Weights of a small GPT-style language model, trained from scratch on English Wikipedia.
Size: width 512, 4 heads of 128 (1 for keys and values), vocabulary 16384, 69.7M parameters.
Each number is 200 + 30 x the weight over its row's rms, rounded and kept within 0 to 999. Layers, rows and columns count from 0. The size before them is the row's rms in percent of the matrix's.

# gate: layer 3 MLP gate, 1728x512, rms 0.0541, rows 491-494, columns 256-383
# up: layer 3 MLP up, 1728x512, rms 0.0544, rows 491-494, columns 256-383
# down: layer 3 MLP down (transposed), 1728x512, rms 0.0543, rows 491-493, columns 256-383
gate491,086,220,189,209,198,231,169,216,202,243,244,187,212,196,136,185,205,133,228,215,146,164,202,257,193,211,212,184,158,195,217,200,241,204,228,177,243,165,212,193,174,211,183,181,163,185,232,151,205,213,186,194,165,226,202,189,245,209,202,211,235,191,219,203,245,220,195,211,174,162,212,195,211,226,164,269,180,193,223,229,184,208,213,169,148,191,216,171,200,220,189,218,273,190,150,164,197,192,155,232,148,185,161,221,205,182,207,201,230,255,209,216,250,161,137,202,138,197,205,167,192,175,253,238,191,213,196,187,177
up491,095,148,254,222,165,152,204,159,190,144,157,238,170,158,211,147,221,240,223,210,248,284,193,183,222,165,213,207,187,196,218,220,240,230,165,192,221,233,236,221,190,227,192,189,162,201,211,198,214,158,193,202,191,177,219,221,195,170,126,204,215,224,155,178,187,222,203,186,184,195,176,160,244,212,183,188,155,137,228,220,199,240,209,189,178,231,225,213,212,176,171,161,201,218,244,203,180,176,213,227,154,179,183,202,206,195,179,206,146,211,194,178,158,215,228,173,191,223,229,212,217,185,187,202,208,210,188,200,145
down491,093,187,217,248,193,224,229,177,179,220,210,168,201,155,250,194,216,211,218,212,212,280,101,242,187,253,165,186,204,148,187,143,181,232,209,193,185,185,212,158,202,220,194,197,254,209,243,170,184,176,221,203,254,219,209,124,205,206,213,187,227,210,213,186,151,210,196,194,170,184,178,179,238,159,200,185,224,176,155,172,170,212,179,222,176,220,205,180,200,171,203,199,190,244,206,188,205,205,192,141,212,195,213,266,156,185,176,212,193,192,242,210,179,213,220,136,195,191,158,166,185,187,190,180,154,199,187,193,156
gate492,102,232,214,182,246,212,200,203,213,208,185,166,210,155,231,193,167,223,241,203,152,180,191,191,203,166,212,216,227,154,234,220,184,198,242,205,161,233,191,234,163,228,256,195,202,170,151,196,183,233,223,164,239,208,239,167,220,202,192,210,188,203,184,209,190,238,197,223,218,190,225,147,186,167,127,183,198,232,211,239,197,201,208,242,185,185,191,182,225,170,186,191,246,223,216,229,214,220,216,207,195,238,163,259,233,206,179,225,186,237,238,188,243,221,195,158,175,251,249,185,245,212,217,209,258,171,181,148,209
up492,100,146,206,247,202,206,179,177,180,226,199,241,211,194,216,215,214,109,203,205,144,204,187,190,203,193,208,223,218,196,196,195,229,237,250,154,213,130,233,178,242,245,139,192,219,180,194,198,176,190,205,217,170,208,159,256,197,206,209,161,188,233,205,155,257,223,212,221,189,201,220,214,214,184,178,251,235,186,255,162,222,180,226,190,248,169,202,214,242,211,151,200,195,178,161,221,168,205,154,154,161,224,193,215,203,206,208,169,186,229,156,193,172,197,225,219,245,218,225,204,213,217,256,182,226,206,270,186,178
down492,102,220,226,225,197,178,177,227,163,214,240,237,255,220,221,235,248,189,209,258,114,206,166,145,186,209,258,209,218,177,194,266,182,205,236,205,208,191,213,174,194,270,183,213,193,196,154,227,226,204,213,189,137,228,157,172,235,208,202,154,153,214,217,193,236,195,187,189,178,168,232,221,240,193,187,144,198,254,190,178,258,224,240,222,183,184,236,164,177,186,209,210,195,212,231,148,183,186,200,182,154,151,182,188,211,224,185,210,177,211,168,170,178,220,190,137,180,206,239,173,165,167,237,171,185,142,280,201,219
gate493,109,185,189,180,246,189,210,175,215,215,229,166,192,215,223,215,173,241,196,166,174,146,153,197,163,200,178,181,231,202,204,189,213,191,118,209,219,259,244,230,193,177,221,253,161,229,205,217,252,142,197,238,168,215,191,190,163,213,187,194,181,214,145,226,249,222,163,186,223,164,206,163,282,214,200,174,174,190,204,202,252,208,212,184,189,218,198,212,210,176,183,227,227,244,204,191,241,218,214,208,178,176,215,204,187,146,186,228,183,223,189,200,209,203,191,176,191,222,157,224,204,217,170,207,183,211,234,230,176
up493,107,180,245,250,193,134,168,214,205,186,196,197,200,176,207,160,159,168,227,248,222,209,236,189,239,239,241,185,155,237,179,214,194,199,214,222,209,242,190,168,151,159,212,163,152,238,178,192,186,214,197,219,226,156,251,202,234,195,213,189,186,209,170,167,230,181,156,244,219,179,253,166,207,224,235,145,193,219,214,202,173,244,232,168,223,222,234,164,227,192,216,194,223,240,233,197,179,230,199,172,162,194,187,171,183,243,170,218,212,201,216,267,246,221,180,242,222,226,243,146,201,223,189,200,180,224,147,192,183
down493,103,243,198,231,181,195,201,189,235,183,213,162,166,153,202,172,231,191,192,218,158,239,218,150,214,192,196,200,205,236,173,124,212,226,190,202,182,182,177,162,166,191,200,188,285,222,160,219,213,226,227,205,230,251,233,256,254,192,157,196,198,206,175,192,179,155,187,196,175,222,181,245,256,195,198,221,176,200,210,238,192,219,201,213,192,170,204,207,195,232,212,215,196,197,242,249,158,164,137,183,222,184,220,183,198,136,227,194,233,202,173,234,221,225,225,161,186,201,208,212,207,186,173,182,170,187,193,218,121
gate494,104,223,203,189,148,216,245,206,207,200,164,204,221,156,175,243,169,195,193,183,259,243,255,198,161,254,199,223,221,182,194,130,231,198,164,200,236,196,238,181,199,223,229,185,184,226,123,225,230,185,208,192,196,252,185,256,189,165,208,226,238,154,228,155,198,168,226,201,178,142,208,199,190,180,181,233,169,189,180,260,173,225,220,163,208,184,197,189,222,273,237,193,266,214,207,187,185,141,217,191,139,192,201,212,186,176,156,206,187,235,241,188,200,206,181,215,222,198,177,190,255,232,197,209,203,176,219,205,172
up494,104,161,152,264,244,159,239,181,166,194,228,173,257,173,187,157,185,205,222,243,215,195,209,202,98,219,218,194,197,195,147,192,169,174,246,176,188,203,171,162,226,183,183,241,229,262,190,202,157,198,192,219,207,254,210,253,144,218,218,231,207,194,184,206,194,212,192,180,204,213,217,211,222,164,114,191,204,230,220,209,213,191,205,169,191,213,221,173,204,245,218,184,223,242,200,231,187,229,182,133,241,201,195,187,185,234,215,171,197,208,176,194,186,236,201,170,204,170,185,268,245,165,191,195,199,177,171,220,232